config.toml
n_layer = 26
d_model = 224
n_head = 5
n_kv_head = 5
head_dim = 64
d_mlp = 896
vocab_size = 534
activation = "tanh_gelu"
norm = "rmsnorm"
norm_place = "pre"
norm_eps = 1e-06
positions = "learned"
qk_norm = false
attn_scale = 0.125
bias = "all"
tie_embeddings = true
parallel_block = false
init = "normal"
init_std_qkv = 0.0266
init_std_o = 0.00369
init_std_up = 0.0266
init_std_down = 0.00369
optimizer = "muon_variant"
lr = 0.00361
lr_mult_down = 2.0
beta1 = 0.95
lr_head = 0.0102
grad_clip = 1.0
warmup_steps = 200
schedule = "wsd"
decay_fraction = 1.0
decay_shape = "sqrt"
final_lr_fraction = 0.1
batch_tokens = 131072
seq_len = 384
doc_mask = true
train_tokens = 694400000
steps = 5298
dataset = "wikipedia_en"
Each number is 128 + 32 x the weight over its row's rms, rounded and kept within 0 to 255. Layers, rows and columns count from 0. Numbers have three digits each. The size before them is the row's rms in percent of the matrix's.

# layer 7 MLP up, 896x224, rms 0.0891, rows 285-313, columns 112-223
095:090132161151137081163092130135142136085125075117136071111152128176188158132106087075128098151084115103144090062146127166056120195178089125156090152180116095162131166134147091086117195166127108129079168127139100136151101159124211093155106098127095152176184128102131153149186160190128110093150110109150172132096171132112149145125119096124
099:138126097133174149123060134186085136118136126179117126155091149194150180143132158161141058129100108152076105133129093153123179110124168152156147149169116142209144077127176117092066163146172124118120101169063097129095093144153073137086183188171088123112184152092177142156130124083100149142156097079115119184164146124109184105109179129135
100:116196109116159143129133104117165147128105111106234155158147103137159127131128175010123166103095105089130136156153183112134116119110152117138184153179093114190133109119149123031084104122149146153162138139115143177117142134177134140114082124159156086126196098156150135147174177167171142105114169163131113080083196142188133157112177128117
099:143111111129095114117172111118097164119117193107158137117149087090101157121144100128202091136091192118144145172167130153110141089158115063181130100161109158144173099121041111101131154106133081154133121164101131224207092155109091102128103140163107131176121124155111148135142137138105120159166141101123095112085135126133198138127189147190
102:061134075087108137117107160172074148185142133143178076104139098110137113162122117202163163144140135124128117109074096153077120133154097108145105123131103077181134120090158125090117075111169152090110144105095120171135100115116095152064148135155124082146111131113078089194189142058150144146104090093153120150119123144173135151102118083090
105:135101198062126158092111145131111083160147092122108158107103150133094089164140133117140165115153141145119130127146084115164188144146161091082160027110113070140144118105116184118138114088117121161136131129083171156137162157156133174138148135081139190126123111116167093136184127168101106035100118133150122100136218125110112137205082130132
105:180085107046129156187135146081100069147145129108113158105081103140106134170138191151121123130125160075140123117184155115102147082126138135203162162114206059132149128100155146136087088082164141085141133128138059117117120068092136115114163119121097158111078101129164157124103108104097119154120180128149154208099163143123168133143172154143
108:200150090149118094137196105133160081144126175111115138058165124114145122143162170147123069091063084104098111114131071127151153096165116123132067160078137109159146134190170126069095134111147185089130183125154128110102156129115148042142114091126132155118079131151106188103173158133118121135127134087188161137153129121130089109132105070095
093:184112140094096120141120164152183158135129119113114087166159153046144148054135088120111126120110148112126115138068159147124137127107123104115092104140120159133178128117162073106136111131154121117106085107139166132112123088099125198121158107146104100121087122153225152135171130076108153149087117141142127120137115159198118119157180151113
092:106122154156177074124126089133131123135127103166210178128152142131187106155175077125117126083117137235168130154147154122092156100150140115131130074180085166155122135088114086141168122103114067159130106144134159136082147129138141119133167147137138104104170087097109123195128091117117127195143162133139178101096109181080089108161149172136
108:172135126164118113133124166175111149162089186118144122113124132105156150059158103157096106120129144200100120156139128145160134138204169080161159139201135103188101135106114146152105093163073050211140113096107124164169141180141120126156117158086099122094118212110158154125183158107127072152175082148121144123114123089127144141097150091096
099:122138168093135133179118109164134146149147101107130104183115155127085118147107090098090178089160164109109105086116175093107100141132138142102176120136085122128150078173140147132151068078001135184181146133180133118083127178134157202178170138142156048115090148108102107125131164114163148067160107148111156104143135090096189112172159095134
104:104072112129121151163163114212114175120129132150112119147152077092090172125175142114152122114129160132109176142059122149140150080124128145143116139120078161131151130162106130129073089120148150115112158117171160131147130165177167121143164168129115151137109155142168161144155120159118146116111177123155143086107190139065161111071135124126
124:132112112142141120180108144139138195182145176202152155161097125093141067098196145150162184106159104143134131119090092108131155099155109145157113127176149090169136128123184099155120116100140164173117194163136074066116143127130168113062136179069132185105136118072118135118113160117163142124054097141101140129140117076144163049092156129194
096:099102145148176089097056115138124120146114147117108122120151191137183149133103155169177096119182188124111141093099151123103137191098127100122137094103132116076133108087139123184181120172124147146193197089136114167130140114156130090121153069182114094112127096188068082126130129088105097210148129113099108094187090095141141203126111079150
097:166197137141164056152166136075100131134103127185132117148102081103124130101176162082112116183116080141118116060129084130133135115110126153111195099139133131140114145156126113098162087126111076128188191096144174123161172150118185130182124141133159121137179089103126147168063092161135121105147119152152103143151163105121089134146195110151
098:110103037132130113141133130110145093124111142157069135128137102109126120153171092119122170080132106136117120158163142104129138123211145073124142171122176132147124069078085136079120073179163096139139142110076130094139140095104121120160127169116057104091166100146167097095064162108134087139094135113122108150115116117146126200170123083143
099:118075164106102096139115110147129131125156140149124094096068149134144170165161175113155216145131131096112109124147164119210108121152165070171192079142151108135061103072117106175129113124077095161114151159177153116107152198106101116115123176108081154127121120133126144182061153181098063107071149134073148074144168129130115091098108104125
102:117065155067090206124112110135135067168109127107141162181099149128101138139164141081087146087122054117081114121126123199195141115125155111132149174176139085089106169148142137110118137066086218098098134158102136144125163146103167119135173148141088153093091133097139120118114090171073145148145136080135099172133148202126085103127153128087
086:137105091142136161166133137133121136142118105109145073085163150106110172112103165182137138139127139058092169135105169139143106097107138112075129163113117157095107184096111180159151186084125156074120136126127097162156116104103127206130113165171122133172119155167099121146160097148096189072194189151085175116143137144079164094191129136141
096:150096149174168139214106116144100114139182077143090124102133082130117085173108116113074123153120130115142157106170122145126033134136072156119127126141160136139114111129135171121154161120152120111086145135142152173134130049081144088112130153117164089121155148118127083122172084119112105129158134140141129067125152172125117094099163091112
101:172168108123152128114094130111103157168151211135094125117104123135074138135164098072142108206131096170118131079102123112207190126134096105149146149135103128158101068089106117148134125099185093133118095114156117084124154114121110165116203185094106169126136097094113133135095083162089117180139098167145110068118151159137121159123081075130
096:170084119115172063123126123157157126103154129098086165093151136073143164111157139091065059151126113182090179181145092106170139128149124133101122124067132118105117139177153118133136126131132162108226125163119079042120103183092126128112116161118108157182123163099151129110129162135068157082173116131107110069121150152114173098149133064103
090:105225145130158092087109189196124122140207123174126119170088095076132149160109155095199106092101151129152134147081164143099121174124184143132162159151108078133123159062177094122120117135131141118099134155125137107127184135210151163102182121146105145119117125150140082126124174153133173189171173121143125134066183126133141109132126047101
102:089164071109119116128099130207082152132105092100180132104186107127071142103138091141092214113098142131175145133127149129095109127136074148099189126124069144158064133173133176090089130148153079144110108103084082098113174161146138164166115140182117186176109127155161100123161120112124157134106119152134142071128094120111106214131125066087
109:137124172149131120141111177126160107108099173162105111165150115128155133092162190037120164077148109096179060112185114109128119136186160161148143138198086126080108114180127117093102171063106111139138144145084105105127110097111148068157116185143124138123140116194091140158108098153096170177108143148067150084137120091147091129134121130154
099:075129145129114104181170164132169136082157100128150127111154082090109078138135096109064120142124173163111103131142152181170153155126066061092179158114139153125160162103089145172127123091197111170108137169121098161104145145133120164121168120160051135133073152136155127102113145082135177160107132125152130133146121084117133144096168123138
099:164092138090087170120124179126122108132156097124105097201133112120128226095107117139125090104140091105148111106087054158149132083143115130142135151097103130123108146142103139119127187143190094142162126127096159129159124099142151120091142118128130228148119145083187128122097109130144146148154199087131127109163144211118141142133113172094
108:133077165159178151125058083177162118096104143172124191087141115131141134079116102122111135134159136180164154137073131170136141185148091067104118192165157096132134163161147141071115100158128088127144140140117146116110137091168149113147082170139138146107085143135111100145145107134048160099119108137178161182162128144147050185133179107084
# layer 7 MLP down (transposed), 896x224, rms 0.164, rows 285-313, columns 112-223
098:082176148072169146121154131151095146145182162118154078151103115102099130148114170082122098087110110163131141197144158133139142131075146158168170157161074153093155094161137152132109089164075139162105204160136183127112120098200130161094144099155149137135158138145095143160125110116154096113129113168154064129127088131171166119094134155146
105:144134132105167135131105142120121115126117164188123190141151121154072110060138072126092134156147141137173138081180133132097088125149062141089120143146078191163128136124071088104163110128176109154099076113143138139141105131157109088173124102136089124135129174111120143083120108204076188222097153109137128130103127072157159154156112166154
101:110071173116075228114194160136056182122137130123102098166099111178145188141113100198111157092160134139086161106104164124126124129144110176117167120144078170110142123123144137156146136148140116103129169175145137134129061127101132112138162177107077130153084158099103135107108069128131129098175104123109077149127139109107120089120067121163
095:113165155112187133082120135114093127127103070111117124145155124160131179165085151104077177116169110138096106113130186153103143111156145147089131134144073089157111106149141110145134144093140163092083157124187131115100132125065106197136165182132131124100138126141125193137115114158138104143091122174065180152135135126109176094113104141127
105:142100111170154165145113139127170139139048141176128156114114145074167109079144114101118099212093112085134127092123133091180125121120127103077185116113112166119103119155097104137145108089069118100181117167114112107156044126138095071197100115184136121141089120142131168093150080182128114159172117085107111167118127115127088140123164110147
100:153115161159127134087113154077153155094124102097118099112161120182173137120118142085182083142165109095076139130125150108152138115076162104110154115114136092114115193100156171106094144103151061176161109125216160136089149147149117141102072189123135195058107193145137165102103153136089088087130135079155069138155121154133102199167109106077
105:132109122106132184089097141085131158156070106085128114126101102110143087067146116092089070104144157117101142093123149169170158169088122085088183165122134130160149116130095181113132084139141119111090128114075116128131102173068150135139109132133117119153110121167166085111126097176086173143114122148122145156178182121147139129190096074095
111:111087096155103204115096150091123086138136103138144104163210148117087149130091108142130100090116107125136082230114078110099109082159155144113163090163136152134137128142149160108131157173102112125207123102155123128099154118138177134143143189171147106106114083096127104132115208168109165149115141150102166114096167133190131170120127102140
091:095162103125115127149160143123058105114146100099105154107097115156153155207154067143159156155131128113098182104129102096082126154116107113157144137137145107155128135130157121138116141127127177059139144160123154088199149183156050127094131128135148148096181113123134090109065155095102097140182144082163111124162133153090071143178087121083
095:100141102151126119141118122152205210056166121110083124161151178157080107143144200143139100160086124070070163107160130114124185143141110115138111152119132110124159141154171111173054169074106152169146140144156129145134087123103099161107098155111177176140175178163153118142083170089142122137106096067089120132192133097158164087136079131097
100:128113155054226122100129148127160143146110096117090151146117135143091057169076144143162115100174132109098126108140160084093144169120092130152130128090150123133158145110102162162099129083111142090109092146221140110073140125130084130123154153141094096180159144128155145167068067117131075138148122129107157086049122089107169142126135175155
091:100137150200149159137169210100099168133077138095134119107115103087158171097134163150093061182098103108122090133182155144144163150184097127137103148112139131093122104134104068202094173182151127093130124143132139149145140092131136084097074081129142140095099076136139112153111167170137125126090128112105108139109088180095094125114160161121
101:138169138111163121179136146103112100110113124135127153113132157173094119123105106136110165081143089097138141102164159109154119186118111120115144125167110142061144091080125121178114160058103124089106147115086113168100090140141148072136116126097119124159118140071115128124145065123131089121170146149163161109114140118165065137126169152165
127:179179155110154131078133094184098118087138156114169133179124143110143082098156140155153158166174123191106140075129076117079184133144163147127080152161185089170081115106197135077109180111072120129150115071117117130108175151079142141118071186102172173164126093104126110069111137102173066146075102105131103154183121156131183112152186132172
098:096131118124100116118079114130097090075118135104128083128096140157107099119125103107148126155154110085116147164141153126115170110083147117150114153175103157071112179140174149079141127152114172163178114084134096087141124177072179107139180108105102117062141160140140149138133181109100151178180111117109115065174150128134145107109077139137
090:124112151132127191093059145224129121138108150071143102098156158141143082163118079149132110051087171106158143133138139058104076145148156127090131199141080119110144083148128099215175158168113167102121138146110107154115089094135141143135148148140119091125096121105176165103186096130125102125083137171086141112109059095148175143134136095116
093:153109092159095162094076117153137136080122105170124119186142143150157182111113142119108098109156121133134166098117153125115099120099183219150164088148069123124090168167188145152116112129103157148141136181127159131083139107156146195088105116096165107095136129077158170186137086243161067114124138128106133131126160072116116132084138102145
098:111144060056123137126157184098074112109129141117146092117134120098046182113086092163092085207188099158112119149160107095076139145146086129093143159146131138132123209149125090086111114156149140151135114058152143160126139102110112146121095158114153135088113182066154099122138119090122147129151100158158143168176146077167165131091140109130
101:142164135152123081113139148115155095204129122133111105077179139194142067117117124106162179137055140099154123133165134166087133152149120150139110127139084177158142123093126128161133015161199097183107144141141086146122126110162162148098136146125118096120148166253144119079146151129140103069111122137169109121117071090086106175158109127105
095:069130109114177131104117196089125122133060144122130140148113083121165152107104119127145145110146174145188112083073117137118093154076129209147109163167121067124148156086127084091123131153143130135153138100125169091103105138133088140113148086098094163151110145105102129140086082127138061162130147112179139157079052126154138145061081207093
098:157146099158067113089101109147066146137078146128139187144129178175179156134129154139132157116078114143119125111125127133086133110106127125128174097165116095111198162130111071144165165155073086159113134168138101163065186162139063138138107101152154134101111095152108170101110140116117089098165087125145129154170113107123099119156071153121
105:123163135148198086169166132159114106114111134110079091120119086159134126133124130120107072137079130131120137057127087172143184122127121160116163121146147147112140130128107130139128115210148075112064114180164202138142083113173158141170134082192133111136106055104137111141115107101089177130148089076064163122164110101181142096141104156096
093:134090072168069153147126131113042110133103113121162112117085179123110139120116135119120179136149154140133077093098095135081142124120154154185126129147101122093132153131104134120150122065094083087112121157122196086119116131156075100127173126081150094112113140154154118083097176134099138131125104144125131120174124120150143103156065110166
092:107119093148139138108097121143156155100075112080181118111073110142165081113139139147111147137153114166160125109118139112162134150058103147106147085134139163186166126133128145128147185063142054119152104131104077128127069119134107159109094127140103087108151109074166187121145150146102116122129149139145079146073073132096166120110121125135
107:106137152134181051131166143112135109152169120157139154123100067091118090159060139124136111182132112130167144202148117162164113144142124087109111174134151085127096070108095151147089138115103158100085156128107136131147151126176110154100143190132182094131136175158195112148090148145098117175060177138170139143179173100123083179127113105058
110:126146061122118143127123110046116037134080152088128164075130146158156160089122186106088141051122205094149155079126060135183136078163093131175118155074154109184091144181164115201129066146172187186151129113158157144112110151062158092122096144101128112113154118140097107175065142149195163142153091104148137113134133135123155090154136101130
097:132110160112140137159139099121084093129082132129128087145173162085118124144079197131110108121147135144124153132063111132162136089127153144127130074133130053136070096115213112101128100119108119130137095100130105068192165125133128107063075147133171128085142108109150121152096105102079082113113143159070079142157124109132117139109156143144
095:130092129131184136112148115130125139177087101145149097164110218163136081111129176149117151106128155107124137154137127089175095156123132155125056128127106124130141130145117171200130109144110132137109115128112065103147110124108142126129076164113115147162165120097106160134060088144115180116142128091096192082148144061164132129168137105134
103:150127137145089148069107222115068196084048131091149118116144167116170124146193144216154149161146111135114091150137088125131168179125176107146141136146123074156115171102109188146114070161080117157088130163150127129144082192112115100096169091135146124088174130138129094110123170093082131121141174143195123115152136097152123135118047126075